config.toml
n_layer = 8
d_model = 192
n_head = 3
n_kv_head = 3
head_dim = 64
d_mlp = 768
vocab_size = 790
activation = "tanh_gelu"
norm = "layernorm"
norm_place = "pre"
norm_eps = 1e-06
positions = "rope"
rope_base = 10000.0
rope_fraction = 0.5
qk_norm = false
attn_scale = 0.125
bias = "none"
tie_embeddings = false
parallel_block = true
init = "normal"
init_std_qkv = 0.0368
init_std_o = 0.00919
init_std_up = 0.0368
init_std_down = 0.0046
optimizer = "soap_variant"
lr = 0.00684
beta1 = 0.95
beta2 = 0.99
weight_decay = 0.023
lr_head = 0.00994
grad_clip = 1.0
warmup_steps = 200
schedule = "wsd"
decay_fraction = 0.87
decay_shape = "linear"
final_lr_fraction = 0.1
batch_tokens = 32768
seq_len = 512
doc_mask = true
z_loss = 1e-05
train_tokens = 157600000
steps = 4810
dataset = "wikipedia_en"
Each number is 128 + 24 x the weight over its row's rms, rounded and kept within 0 to 255. Layers, rows and columns count from 0. Numbers have three digits each. The size before them is the row's rms in percent of the matrix's.

# layer 2 MLP down (transposed), 768x192, rms 0.258, rows 700-736, columns 0-191
103:172161128178124125127102114163155100151147099144159108126118135117153136134133158129110135176121148162157164104105106175157105108141118138149166126107154105116145071114103150116132109104118154128100148174158122149103130117159113097146144110124140118107088162115139156145133115152121109159118082150129096095097123092140159128104147102128110128082113157081107165112136119180148066139148135128106097122105119092142110143131133098145148125129150113125139104112132080070154101123130117162099085146120126093132138163135118124117148138144096108127118159099127130137160154135120115198
094:145103136128153130125106161136118111085109131085073157132124190144119121116063129136139146102118112146082153107120122117140046160142126167136142059104155178109129134106116141146149122116126143116103139122167142131121136131141136131124099072102128119189149083118136120146107147132110105131125142044125146167080144120115096156125147141115104115098149118144155138145148121078117119146132140117170101111143144164120104131119095089127118126107135155115107136133129135153138136130153189119132159122105132138113158131134126167116099155121126153108120113096148127137145129101158120150
097:146141110073103141094148120205132127145135129144136130165150147150153123094138117122091117167148153108142134114133152135144145145098142105155116143153111129135088165153143082150144134151120152165117127099091152111117139146070130144137161093176134150130125137123108129172120129134083122104139126191126124105140155107143138086151157120107100135100114100156135101133154121092121077149135133125091116108122136092143138125143114105153121127138123146109122176114066166103134135105094139095115142136111109140096112144111100135118168145106177140104116140100068087078149137128119122125
097:142115141113106151133129108077122128145128147144170103171139101067139143115122105153119104164140096140111149136147091086078135179159144139113146145117114133124109133088136108122086105095126142149141146146112161184120143098114138133101089118120116103172133108119119114096109122141123131138138166140151109148141136122145169114082127108144150055160136117113139143136144087122142138101135146126138181126102143112163127107212127128138123136173177097144142123093142105107143112144134135097109140088113119124069118147106124120098135149158103119130145138119168078136142149138119108131
104:111113117122128125177150157121127088156140151121152091126094121174107142093104111103153092121143084127089131094183162129136152162123105139129142131143135154129096116131133143108136133126095137143126128134155117160134140111100114148110133126119131155133113126107118109133129174105107131119140090166145088117155119116130095144099134083143157107146150103101140141170113087118140083166096141166119144111130186120160140103138114115133140156122114133089176138124135182157072149186159142140110150107175099118134100109078103112127132109150151130169171155140147164164119110149153123114
108:089142110128107110130116137120121107133140095149115117171091110113117151130097092136134118135108106161140091143160101121131135163086112122151113126126162118137103126130166115080151151137153074114152125115098099115158128120127115172106089103091145104135154160128107163083091124148146174149104108152147162119165128141136138079084164109132168146124150103111156140111159145118130123116143111150149122147112097128134121110174146152164097099107119132123139119124176159070135114121154111094129128117137046175096127119145145105092104153115148146114152141158091131125167149138144110119
097:151089105122136178147109146120145100113145154131104126092127134101112095122171083111129111090146140136153129133141134079102134139129139113142119159170165117139167113144119098138148139110140130103185169125143124104116105128091126178117113122137143142170128121074110140128125183151111132142103150120141111124170133112168134116127070146091092152107132133098104142125115123135162116101097154146135161182174172164134184125174160130130127105140139114130110073103171149098130120157139118157131146133132109110119117150099127112111154146098154154117129150124152122099143115100166102096
103:138128069097169132114175123140122163132112091113137122111138094151116120139088147166104175140107116101123108116153165080085106119136134131118132123147131096127072166109111116135100066092175135125095131113103114140155132162088108093147132120110176115155119147142102142104156145120141143125135122085121092138135107090151079125092155076126121137138118114132135091175133153131104111090167128124125102127137114147105122108126121148139156130158148154167149135134141153120110139123097144086102097135135130101100107107118105116127120075111103105099137143098106137172101163138114117158
099:102125131175153184107100112141154126130154104141126144165138119141131143110064128123147096123139121136099111117109194129115118152112139156119165128143122121145144128162122128128079140159160090126140126158128103129126156127098133106067171133148094148123095153161102137119112135118152122129175135150142152113096167116106141105156114120119130105147130077147097122106099153139151126136141115135154102170128137155114115101137123120075107095142097119145123155124150116127086128152112142137117132173121133106170075155112125099136113115091130105139168123081181082119176118109139088092
098:164092096146105148137129192131138130097145138098115110106123142132105123141140096096120160126160144119121083089126121103131170149141152097100127140108116156128175136145136138099106122154155080138099157147152123119097113115106140106136134142094156119136157160142102130138094118126105114108120130150108096084143122077112136109102148090093144172114149196107142164130167154124109123102082078149158113097113136093144166130139141164124131161086136100090129110153144154112116144115138111179152127088118065105148149116137140095137128124146142122099131139140122129122112160137164164111
102:109097100168162159166098103136127129128129108133159133121163134128119151144114131153104129167121097094143087133125141123094120159111149091132156193143157106154128087116115116118136155133166079110104108158105158153139125106143118149132107108134159108096078151136093141141127136187132109116115187155149111145134126126106161154132157145116114128095138105100073124155156095124131123103138161114157088134105138150139158113119124135146168169118156113120101155121135162108095134093116095118115147106094130152131104171138124136149111160142113144090189155172110122114082135131130117145
105:111145122128130093132096115144104097122085147107144096100135076123127149112138172126139119118113157105144153100096092134134144087063138086134114084123102142186124135104099116122099111196145143169165126154122176175126130109156082138116105124124170135125152141155104094169147108106110130142094116125095165079164108119132100138142107158109117103120132137127145152152131107097132109130136147160145161158114108137097121129148142114146106148120121148108136146154123146156143144087126118103130100140155116115123132115134140089139131074117131121105135179180102123108081117166146132134
101:140102142125142109114128143082103161143117112103115112112144141127135105105125133154089139154123099081148082155121114145110128107157157137142131146125106127149161132124138150116134174131177103107141135128129166120137142111120153186096118133112090136165115151114158109117093138097132115093136110040117073128114137115141110116076118120139143165160171117170098098094116175143110121136096149071155128134137114150120094115138146088186089131146138117168104109118144074150101147119139129140140119142125128163136116135098119116163117173130132107124072141115124138148139150097107132121
104:122113106209122111132077165147114096103146145129111061084117130132129197137118134141106105111135171096101125086127085142109101119118144134143130100117131155124157084122160152129128147123119159159125142094135135116143173139148152141127140161122136108140101158114134109131131119082110118184112173147091157123123089135140130127123146127117116126103137113158112112119131158128158103140102088120135141131095126114113121176113163167130139110064095087104145142122132086142124106153143098141089134129132147152160146143141083129118091134074131118136147135134132102095138152143123120170
095:145160153147139092116118134158118114076130143135125100156094097122095099089150145203136176145145148121133168153124169123149103137138128120126104121097062101096136084160106110175122190122130140109094145157124139116172144144108167122151140129138108125114079093149141123135127131144124098133168161096135082090126141134103112096141088098109151131160108084139130171111109124144103121137127118093135112125145111112158139122130145132132129142131129165129126105131133130114136116160116169115106110136172136089110148146135153125144100111108112146099109105097185143134108166132171125145
098:148164114117107155155135100152100126112136104146142107140140128097103114125122101153155142167088104127137147152155099079185121129101100149160139165126089120102125107155159174133157127123167128133142143125157125129114132145100143141131161190141120141118101141141144115134125136131141133113139111171109152160140108105115094145136122126159129077114099158086131119109105074114126121136153105116128085106170133120125124172121083164157150095139166132110100093089141155098073195118114157104123154105098146157123099135165117113129101123155151145123158141125116091113106138100114127089
097:123146140124140126148112141133153107143123135182124136120126109118106132115130105170193098159145172096124145129156106147132086125148133142101113119144135083101160118113123114142104148093105135101143119134104117109124141097117103114115158126101104129105159129129154141078098141116133138160109102062129170107184130151163113145123179123172159138126147090126121118150133120197140130133135136138077150133159125100119110091144165133161166137128083140091156152085119110135171163114155095100097146086130101150157114105126103092122082106126131152113119124152143166122137101124127126140
102:140096148126166135132118112072160159137144148120134097126091096097130094142165147168107155102114118141127101138092134138127135115151166147168117165151117179148113147130159118108078087134161137114104105116130139109124155144153105131146114122094087086130158133064149115117149096104177100096144159160165156149138098150139140153166097152106118125118132106121093126092130136122137160166119098069163141134166145116137124148111148138123093106145115081121152142134089150138149107096135111131135121150150145121098124154129114174107153132127156116118115084106097141122114123138157151163
096:136109116146111135135147122148126135121107130148155128110099111187139141139082185147086110118172123103149092164143156118139190138115136155173103116132138118141117145137086133185155115123172090150100135117112106103164131134113146145100134156132148118137089151186152104137157094169142159148127122080128123139129126167181126136129093127173084113145123140103124143111130113110148080145102163112123101125138143127133106110103112138104117112130089142122080107138105116067111107138141080133115150103134127126153131115117126111166141108084150129101164111125136130135097123084168121119
100:065140150118151158155144152096095102183112113111103102081175142127187128099120144113118115103157166119153133143118076109139122133103086115166123107131135103139175094124127144158086112142123115144125116088134166116143116113134123138106105107135132136098142123129116143100155094134201147096132115148145152134115160104101128107108094139104130157177124168119117149106114126139092157170135121136136113144155155147127087152159169134107119122156110096097138091128121145122111122113122153176113133106126133181165118124074150122146147169141160157138155108125131130118129152142128139103
105:120103105120088159128143135114147121122135147129150105162096113122128110101141086128113137126096162155145156089183072117138094103117105138163127105133146093116048093128128112102132120143132155104134104112112159156120112122145116139143143087075081127101131125135166123162113091139084119143151108134101124071165167122139130112133124101157074086107165102130138117149154163109131137137169154145097129130139098154133145116115128138106159148120155171135141121113145160148095108130090123136135117093148129120134134123147136122143122131118123105132076065122134110130087130150126127066
099:159142099134092144108127115116171082116131096099140128116128145129105142103128110096100127137121093092141137071159097132137106127088115117122140146138143120110171147165140115149163129118192126120105129128100151105151105151076120112124104103112096101116111128088181107116154099105144118124126099121125115121103130131179136135102125124118160152118112119115140121101172076155119105145145145110126133114128186149139137139163121168106092110136138061099130148130130084177152146166134164155110154131089149129170159140133144148128107137166113098138105133077123123175160129126147147134
106:176127121107102127182165158160128157116113098171118112132167169182112128091145124096108101150116114118143103124138117090136100138150103107124116094098128113127139118135101131112133115075122125148065143123157099098157126087111108161133159110165177123108120088141128143099135132130143160116132131133104156110143183127162088161109111145102129133114132109134116134127118109165166117099123116154160081132135111105133082103140141128085120160115111161129143140127185124134117120127136145077081124154139105133105144170103148139173169164127141123138141131128121173157124111106137098139
096:135141120116139136125123132113101141133131138125123132117141164102119138142109156147117112145104098070059134122146155148115159185109095120113095140115140113127135164139116130112135098126127115115111141103133114110156100157179075152121114129138180151169172168139097113144160091140188118134146126115118149167114188126096119134103147121110092105147120161114097085117142125088116117123136147115066162118103148147123105122134177099119109139135153135113137164135122096117150128125096142144087187112136124117110106109126099169129141162123099081097126130119123146138149103156105170095
111:162172136125180136104104114186101111107090142122124166147118134127131155120120144107143120163155152135079149118154154125118183162144125153108161093091140108127112137123145107117116107139128116158131110087152143105134140165110177132135131123102162140159147091148122117088047093160098126129160103095112091132104101111133121159131130151130117119111128098139137090131138138141138102122151180147159106116129172128093089111119105119161137171146124120170130139151128143112124130147104123080104156074116141101142140161149141141157116152138100157132103168136089158150123127133135120158
092:154147151108158158130137130087130065110136124108097136106106108108087127137098133063138112105114106104147140123121158092106142164139064110152119109103142102134134128128130119155126148120117110128103150151076117107118116108143143125125091126147131158139102177119108100114066127100125121121080091155121113161152173110133132099097129073151090152113145121155100119156144129166147089120098147149111195127114144112130116116135131137064112108156188106103150103154130160124146144148132143139144136165090131113136104161118150106117114105115144159120120136106162112128137093125124135117
105:129164137142100100136159173132106153097133108065108132151143127155200133150128138118134146157118091075150173167138133131111154136125087083114135128110123106105096167125134132135138149100103133094158085137135136115136110104142134141106104151125106136139118116173161201113104152093146165117105099102130131152135096198138124143095134137148113127140126086127097106115107128141132136114125116142118137125125171122137082127164114116113115109146151130178142122132165143109116141120118120129122130116098092116097109149171142157130133133105150138184104087135125160149127091082126095147
101:086126126112155114127094128127126120157125115102137147119119110120088112159141128123129143096185143131122073136121124103117134116128151168094099127106127113109148128131148148136129132113086134107170117130104135130137092116139120133099108124098138145121117137130091105113090165102136145111147116127109229124141092159170108106144120131144173118127117149113103138139116152133121160109153090063113122104131140082175130181114144128161144120120126148155134133144119155134111139102119137131102118055135128078083137136139149128048125162111139156145120123126133071097115105165151119129
100:120128085094128120122149112130097116072083115141149117125124117140119137167184115103084117144116154128149138111096122120117137125125131097164156167138127104144114120132108134151147127102128103100118091122152151115115159076148119133153205148093112133126119107153123094119164142131088120128130135104129166155165123074175126101112134138148152099098116103099132134123107123165148127092135105077135141154108152126152100116135145101139081133134109138123093147169130107132124151131116099150174132130105117107094085118113112141085115126138148104177143165162172133142109110144069136167
092:162131101101162071173086152178090153158116111111140103144096104155140153102149120118105106130162159103134112119142125143107141108123113127117148123100150107157130089115125125136082146129126138100081142155165122147155128114132112132101175109145121130118116180167132129114135137174121129106138098174090099114139136117131149151122112134123118118143132129152097120119128145125125130139080141105099106093105131148127138103084120121126155131175126109146142142113185165130152139114110155124114086146094121146127120168103075169150105142095162132131105099094165125203141124130084116148
105:167133125112143175123129098113147102109108156133163124079107130150118149110115156134126109069102138124165103091132084155109129088116100144148147144111114203149117126131094137149103125137160145161101100145109117128128094120128112178167109072129088181130153139111109140114147125163112092160117130108137110107098185100087132107130133152111162100122106137114112144131125142116133143115130148136136102127159118134101149123121143127111112086093093136123080140111110094107093147141111104112130086111148120107155090155105176107104138157121119128128194116114154132122099109158110125139
104:147114069122119138087120140133101106124086166117158106128109163092129132147143141108111149109121135164119111148143150160132096113106219103155133106133173124148124098085117123155085089122154130102150138111129133169122141148089125118171095130155129114100133114177110209109121157141141107114115159149111095143110144117131118127118124119090091093127139134136116141107114174158146148079119149134087132130091172103117117156118129072133124112111136116141148120152145131113141121110170162137115140170146102156119114169117134128136123102154148136138093111109159138131132154114145169120
098:098120148112095106116171105142136143162074105149160150102117144105105143100143100121158135123182164138138167149104126126160155143150077117092109144099170093124076118133125123097162134122161138105145160141173114119162114129078153108175139127158141130131135105134135056156115118128120131117092111098128150099132118144156121114139123153091109142130123129135119124146132183120086111113124107110138134096131205094102133117154138143149152136126107127104111142086087139145167136138132157130134128103108120120160145144125132115121125144182112090151110158095136166112132127130156145092
107:165086121145116131115129150132110088147103165120136101142148085099121141160138125138151152151120126126135130100129158157126128124133105090166100154162106108086155143134137109067182152122181131112124112092118143125092117110158090153110157115108144147135131111126143082103087145157093125177116124079110139143127113074119122144129098145135125127166066156113104110128123096100095147144102113109155125152137140109143104107113147122180122154127168125139131114123108085122128124129071109143121144122108120130168131175139150166130105152120122106147165093157102171099150108103130128101
092:183121123117134141131111125115094160122148130141144110146102141157125131127183092094112151134121099156130132126140147129141204137121114095127136146104154038109111135136085088079107103142152143163112119117154108110145148104106177101096132090109126114084148168135110114149094124131150133127143112133109137122148139112143129108106091147107125128086126125116101098146092099119126109124146157120095164148118144145099113156140163151106076145125119087113148151097169116112105117136119112089151134086094136111131143159159123127153135102131130104128116113108153132178107082139132100087
109:144128164112114144112156118104179083093162165145115115075125111129105164112098121119143098097127114126151122120103106098099140116098120108135113138127195140157101139098135116136106106089109115123096113105133118140123168157151149103150135106155112126084152109128143115109123092155121129171164123084173080110104166110123145142114121125147160080151087137112099102124096150148133150118127132146151102138107146132123138064148088126138132164136137131111137163125108167138092120131125140119088122092156161160134142130126160118148164103103101166133130135098122109146105161171174163136
096:102108131084149146117126121091136140120142145147142156133110114148144098104141128094119162155133129152125136171137144112109096113141094174121112152133169041133129120121111090122128093142126148161100113111145105122072137124140092131121176138120101169128110133094123166124145135155153103127099144118161095132152135109125121083109131127133125148149107111122124128110128140124082131125116133103128157131146153141124114086135110145134123124153178118086071136133098155146152182124176148071123084156149146101158099089153131151134140160146145117147081134100153149149164083148098153134
# layer 2 MLP up, 768x192, rms 0.274, rows 701-736, columns 0-191
091:117159132174089087107140161081116100179123116170122139130120105118121155132119133104102130109134137066169111112116138167126140142110123134163135126170153121167161104102145153179122137134153097124081110118098138074131097144119150099130125085115125130150144153115105089151141102101110107112096140153143077118111133139163093170111121153087143100104090148161098144131149149167126158108090160150141163134133119118129090122107098082112132146141110147125104167133128093097160146091102127142132128133115119150151125136130120121096120117112187148101108149121128141095143108105118144106
099:100157147142091158136157104120135134130079102089136138097112110139125105112153157148082143147124105105099136143119115093142152153140154135157123111135142182107122115095135135131155112092156143130157155114119146121143094189147100147111097119143121092101125147125145116124121122145136134111082067112125137161112130114121109182085141107141179156122158138169168141114080113131112162102101152152104110113071118155104137101145120089126166135118186114153142133106113138108136126166096153092117124129133131128151117139101154154134150177088123125127142128119112096140117106164184128123
094:088133099177165147119148150151112112172125111106098144129153174114115156141163121156136135126100155089144115124144136128139094105152131120098080109134144130142138121116148125145140157109117130138124141120105111141152150122164142175184153151132120120184162131118124107098114078130087103124149113094104056107127122133155131131101107169145175134108111127113128120103152133097092108083107155144131196108105113117122145143165155111121120116127097119145107141136129170119125119126138159109142098113162088099149115118146089141107114178135147084122161083162101134111133149123115110164
099:154090149141104170158145175172101140106088118114162142149116135125128112170158122129133139149076143168162109176073140112101121152102121136129096134115086140148157147104120117165107147161141158158113128093116138116122151153083130145125142114121129101133093091138117133143123085134160109148175155130136145120104125066145130127158134156077128125125122113116090124139143144156098121088148100090124121129161162137091159136095148081155168080153142139090179124118116116114121127158110110106118128116082138130102140154120139154132144148111099123120121146142093109096120141122113108156
112:125104178125134133131141119116142125114144079146111101124176120111096104146114139127125132166145147180109144147117129113131118139075136166089118150149076135141104154122134129110165131143126089159125126109086100092141122114070096157153132135101127153168117130164129121159156136120125125100097177120114099130135136131152151130111133135095152156110135069132124127120172092147137125135104167101154136135160157129107121128140179131169104070101116118069078119125107118190120129128159133095092129098110123137110126146120110162102158121143106117103127126137117103082146132136096169146
102:138104118158121109089142170106165121138204124125141107154091100149080204103153144134117141113127101114136138122103125136119150142144162128146131079150095090187097133135150095131127128124120170094109119084124114142114133089140092151120113193145093114136120091119126131121133135156112133140123126117136144144080115108129159149144149144166120084144073142137136136153113122106157113129131117133065134125118125123154123097124140122152161123123158158144123171155114144098125132131158137118093089153090132151159112126157146145115112148135128136119147135173079159105158135135100134163
102:159055100123163162141175117145121134125119136100156156137155119153132129132126100063088130092142121134116131109131146151145115150128111111098105137122130135109146147114101143132080173131155170110144147136154081120120130103136153153137140139152067126144111128120102131109161146146126156149161117111104120127123099153130140108098121168076112096152133138126126154104111169178127160147118154145123130116126142120148123116151120135096193156162128161141114143103137122110107140112099121159087143114127095076105123121139128146136128142068148164167123176106126122099127159169082145149
100:109100155130093152087147159149136113144108155115139100109119117127116149124103145155084135098155096117120132151098165098107092124119138138095133179127122125076156083140123125092125097090102130137173113120075122152136131115109111112122112092167136116145147124127171117167124165126105177135135130159145136116125116141153151133108150148160113120160113128183178117127117124098103112135133132169124112091116119149082136142118095160180121130105183152131109155175092159160112145121143113118131156141112096117165167181143128128114121096091140113108162178136135115132137151135127141150
093:102118133134150184140113087061131164161124083152124195096121147139106124164123156115121125160099100103096115138122089094111132084122130130098142138141119132102141120124080109204163153113114176118109120155135098098137148143141109108099128112096096138126128126133148151144166148150132141108177131096131132128136113135096135137141135145119134109114154097094118172136147125122133103084168108126122112125112116127144159186145146170115116110089167126114124078110110156087136165107118096123128124098150123115132120147138136109129161121128146083098128147135102135132156104097147162146
104:107117125133147122119115100111134131116122161128130128080139129151128141131125132119152168124110145149120130106155126104149091160145116130148136143130103100115115107113098130146168091167139134128141160189156115142084073172127111167146130153129121130174133090096129141154128122124104071141122104125112083120099168142138125159111134140102127146127162118165168045134137113139081115110116078153072150111112134118134134142173150135146136147119145085119125128118133095166123168179124097096093103104159142109147121144166144118113124121109166141126196088117114127139119113108145130131
101:118095186134122101123137132092167148106115116115136156168153132147125157071106107087144130083133119118118113130118116161094085111132116113117184150106127117164087148124148153104164127098150136098063161158175100160112095104158152129128107125102135111123150167156154135141137108152115131135141110124154132158121151121147124113112175117133129144122117132155102127117149135183135132111152111122140133154171144144118116138122108101147140105121152156105144112156103112155072113114157118120121072151079175109115107133143087088124136121099113116160091113138131151104163121136170131155
092:104109135152125111140138166131098119152174122183120159124126172083120144122102131105132105110128121147157130111110157104143101135108109118141120103098150173109115110119136135131123102152131096089164109164093146147113113122160145088147137129112113150160078095100127138112123136096129129154157163160121101176088093106144150136145143093120182116121088129144151128133111124116121100170155099138107121119092113074139121116131148092116100140141152150120144112131110160091125092110118102116168095149132119175123107103128162146149083134098111110115203105158132132131155102154164157124
100:164147167147129154123135121149108179160118144097106152113088089133096092141106099092090094108085152146135152102090129112143154105167138140108136123157104135120145132129153136147130087135149130124118119120173164089142083119104152121100127112125126160124116124119109101163150153152136155150134128136120096116177108158103139090120152143163136162137169081137129113166129104146123110105142089134100137127114148121112130085143103119096138119133167100132097082189136126125120084117170151094112132153111142101125145119128116096122151074153160086126153140138139130151118188153155135126
092:114118103133128122127127161161091115150118099138105177141103164068164121142110134163148132181172098109136114075108110116110133150109081117155140160143105158128096133150082132134139140144123120092119129125114067140147141094121139147091109123132099131131163134099146168142169121115118122157156129141114159109140096154141150119102143164110132128075095126121162120135123141086111132131123151130097109166165170128087119184087103162116140144133155132119151122138155134154134146144071150101098134119116103115127168161131172136142147109094130131115120139131156146102103083154117108105
092:062173107117177101080086114148155093095094147118129109078120115147179166099108099159141092140118116119147166121105117135111122094156140129122153151126120127124113154168110115147134111113081117151147117123134110159113113119173099169131097125129112108134131152126142110151136170121087139140136097151142102101143132155155108122113117114147134156108151141138111119149140154107131094144175122120139115084124119137114136129154178103124098154123119142145131142131205136132149122135104114148118122145138170101129177106189149148134125098127098132155114188138113109090112135143092141149
094:119155153124096069119156094183140160111142127085150137126132208147110131121142146127086163153067107107126112154142103098156132110138111115174093171093127140106120111137155119118119144125121138144138111123172136159111098098136108149169127160126126135160112142109114108091121148139168167114138088135111152147142131108121118170107115114134106109154161133122133140141112139139129149122135114160128137097094102140155137090099122112149151149162121159139107154153081093172141153134073124161126083126128106131148144112117165089098120152095095127168112110113150111147116118110123158152
084:157107166139165104151106157133145096123148133098096086160156127103108136150102185137103146130121093129128112093059132104125116145111076135172107147135116149110140143148087114105100102097135097107102099151123143104105156147138106077110130109130104134165123162102133130105153136168115078153120102125138152132151111069128158166101162192074111145121054132134150081146109132136118127128117117146143098128166117104135110115114149111129139124132178136128138137087116123084141123143153156118122134142109134131118164140115128138161107136141140136143163144151110145126151132118121110151
094:108142138158140165151167132126143124140119083097133136147106134123077127124148145094164109140128133139115128148158131119108106133173091096098162144134175158123133151165124149137097148095138113116126114108097100128125095136146115132144150128110103124165131095068157154097113177143111137143135155159130090116105158148123132147134163148133107109101078122125110118149087067123102159136123150114125130128143119130150087182143113116116168119088113126090167144154129186151174111099103113090135148109085151163115146146119170147098107154138106099112150128139120157108124135158169104128
102:136162138114096089121126089166131130120158116114144136186091089099160093113109127117138153144121122147126164138099145112121127128132121112111076080163108152109102101118122136127115134118124119129137148179111088107195111132090151152107112122117110163149108155105136108135117103110140152158160141112127153110151123073141151183108147119148108126104124162135161080087100137127131143105077116153110141108096117145115155155095161109122159125105162119157164150115159087145136146169118140133103117097123147125130139141105149114115115085138088108149169121107116105171093140170110140134
105:095093132126120140155058168141093151154107133180168144132136106093104132129126151140111156143131127159129163127124122120101141111118138139146107116114068109114066108123167125098112123119090133088145149144112111181126117120097122164115133102145128122146129133126135146137128130094134155139154147142149115121103129101105157139095128136142160155127125103077137072128136085117102137098151129123106147146115110173106133172180166151123118120123090099139106138143115116153146129113143149152123116119113140056141171149142101143057104118084132100144098129148124145119120130175160117117
102:144160119157135117078117159135127117140105158146164130168086110083096113111167072143122124129126151120145139113099132115091171142119135121133137136123139101169090153105106151150106129110126118112114101124139151124175128100138146114135129132099152120165106155123121090090103153105116102141189128105113104081146101100154159178106114141126160146156120089133123160180107144142129126103097127174132110138103151099112115120126157129165095150106141104154109154075110106100133153165145116124107142110128080146119163102157125144153139111108167108132115133132134131094127181130094128170
101:126135146146129113148172107134154169135099136158134105143130144167129080070124118173130177136080129116084154122133104096098120130137129127122144129173109115153094115114144148123112142131112134148127107125146113126103098123082086108139119119084157129186184131119132144148123115157119090092156162116179161107128156155130125147163121113161084155150126123106094135112158127143173130168154114109092113093133127131117172124132167104093131097126104153142175129089106139115104114105123137100122125113139149150139131108078086111115119143106124122111111116135107153094142087172154126125
098:067079142132096137143148147105129116104104134126077122102132089173095135139123172139098109118129105144132131107166125146163137129112133115136108113144121145131157113142123145121150134119144133121104148107107160122113141138104161100085161123073116139131104130145137111082104158135082120139125094112127119150151100132165111122135178125107137157127098135129171130139077157117131155198111142151100148163145113130136155152151183104110135116140127095126144177126122167117159110120114135119110161107152115124153116072128141079133102131112105103166107089145123125169154169114105091166
102:109161150155121094117134157114131110171086129109131134086112092143161143142087120100146130162090131111115138117114144131114141126105103149152124137126128107104137110150135126114118118162164077101127140109106105096139146133158156103085126120154138083148135150120100162066144073164143083110185102138136109096138093116098121116076100151094128092137157125140174142140170153178133158125122118135082136128121139146150135102147141109138177136132102141170149121174148139109136132153130150150136130177105122093174120142094118118109127104148132125105114143121065131126129140146135128155
105:137117134109152125149136125115113173097106146115124105160108143125110117109122132125118177170147130155135115096100131140126138153115082116100151105142148151165119101117134114103131133127131174100117139133120107182160153085109105132116088132146113146116128134112146138177128134162093158150130134102102078160094078126107106108114132166104146113110113148139153126127126139133129158151161130102168160130131085070136118064143072143086113132119139146157155129100118094134122126097119141132115156151200100136106149100119100141096084163128117085114137154155153100085109141106119139149
096:157101116126158096139083128150100121138108150162127137091101115120127159109137114139108140089151155131146127143131137146143103154111134168170109131172086143150149149131115127081117149127119135134138117085107120141148133151147145120100124067126107115123136103142170127144138135120113113117144127131121132183113128112122109099200139144117141138126147128139100125112134050127126090168084124128133153131172136094179142133146121135147134165140157130106124131113096140130115152125113125139141136101157143117137121058097087126139216099147105139110147139097140112090133142175160167095
099:139133118168085144187163121110114173159124119085120075124126139136104092160137128131088127102082080106163117108112138129161123134131117127144129119122144110139157104099082122103123087156174150135098165091140109151106189105139160177109190142124168144113161147117192130121123133111113100136151127138146173099129142159113148119101105182143141104087120137140118108119139122133103106146135167141121166154120110142143122121136129134100104138144145121149130121150181155091125137117137124151126126137114156146142114115121114109127137124112139084158118145157154115149106134123108104072
096:096145124133142155092134099166122126105173137097109115100136161149109120149152140113113097184133148091110129150143124177166107149121143127133142153150144128096117129080125118128122083141170122203115126076120122143132127099153188118170125144130155101121117143106099145132133116138134136128158152167142160091115136110113078139152152126126111090142109148132107105103077150116132128117152169156075112117099124124117122128144094168126112159083149131168141111117141150126145154182121144138127095116153118134119102111123154131125132106145095143115157087146165087146095137121104086117
096:079163091132109102142115189129142096102120104135130141124095119127126133126105105115122106132118126129101132100174145128146137098125102117091113093109081143145148129110158153095110144102138108151131080126185120157117088126101120083109092133129111103148132123117146146098138141120081133086107110102133138127162132096110155155124134127138139117148138196152094097130093133135159145142049125157159160110102103149115149107162114105133128118111142150156139128148108098126135130142131131161117117147183186122107118146147117145123122114097121115129137124094156169135115155159113079183
119:133122135113158139103169118117134142089115136138158102107149149134151128139148114101137098088089140157146113114105116109121125113150101117150113163128143142171107109172118137077110146127157096146055108112168102161119105097148115107100120130119135112140111122172166138170154127127119134134124104105154127128129153119114145111056079117070143141128165148107137130117157168091175126118132113171131116125128117138098157120137103150155137118127139151063096111148158143130187154129137127163154119144117113117144073098101160122103088109123117145127137119115110136089151164118115155143
104:136136128093072127093146114160106134095138100147132149119062064097120121114154105135093127178135128141141135109113110147111112135145108153158088123106136097103121126124152120145111088141118139152127118101162120161097138142094135136115135129124183094156131140138134102133117114132127106153125148173142146110142154128117134130129130142110141089119142093198138131156093102114135137123106139108119139160106170114107121114115093127155130120114127102136146147126132166157096162104144166110053111149108130160143138111153114113123161167110087136162162160106149156133119186128132199129
098:121107134122113132166131130099132105104134168123154140070106131141146123126125146116097118127116168129138154119128131145118095131122098141125197142161136093106135145162153143105132181097090093127134137147162139148144096113099123125148095112110137130113118125126114175117148118119101102113130119106118156105143159111175126130153158136106125142087094116100139112132069145150132135105129139193124100130137163158139121140133113127224110136117106111124126112169106110115132168102152114136140139075083107120087135145167127164131111146141108125107119122141121039113149150106136143151
104:184152144136099071143113096115162120082104139141149094110146168146144117136138131112187122127119133123115132148142125098160106088125142142139100158099154160160155156177154101154127152135136119069145146092092090160145106091157143163119133135132118141107090106154139131089110122186146139134140122124128126165115103118132130153139115136147169103108141125137145114169135122137171135138112117166122085100120146121130115123154137121144144137120166117112153136169161175138123136097111124131103122120092177106075145091129083151078164157120119161129142141095120119116130130157134114105
105:120133109114128162150078085112114076121134095153146148162144137138121110143137126133145135117154145138127160113090065151122093151108129089154147130156097164135119138164135112124135171148106125123165082126129129140144146165142061160170128163181131127161103133159165146122116159118097101137125116134119140121103127136115104150158162154103119128136116146150110085083151115140155120106133114106117146090134137187132139125145112095136167097127135203095102155157115129095101115133144109141125167128122146147133103131101124111141110178119115113134158151128108140066126120121120167135
109:131160089121113099081134122154185110130094111162137126150135110111116138152114156122143132105083122126106097117149111118134136154103123172118152144163151136142142143153149110137153103123133125138096089118132125110087092120141126160141166145101124135162117108104123145138111095105162155118089107120149168129156084103131103109157121105065111163117127123117112187110131136184113125151169112204138131147106117165146186098103079139104147153167127115095145148141110092168123115113153147129148125164129182103121148135116132082137124133138121130103147157149152144150125132124133121119
102:136159156118079162135136146141151050146137126122191143132120092101112091158087151104150120108126125101119101134148149131102150174149101142079176131117141114152105102089162094118097137128169134091127098125119107116137112106099137116112085147158100156134114122120146106158088106084087149129135122119134133117095126109120124166162170099167150135117092109137135132136165113110142163150153115168153144151122147113091098153130150133144133135134166124132105118115137162138118094141159143172125090135107138126088138137155166126160124149096132090138099121134158154164124122132158136121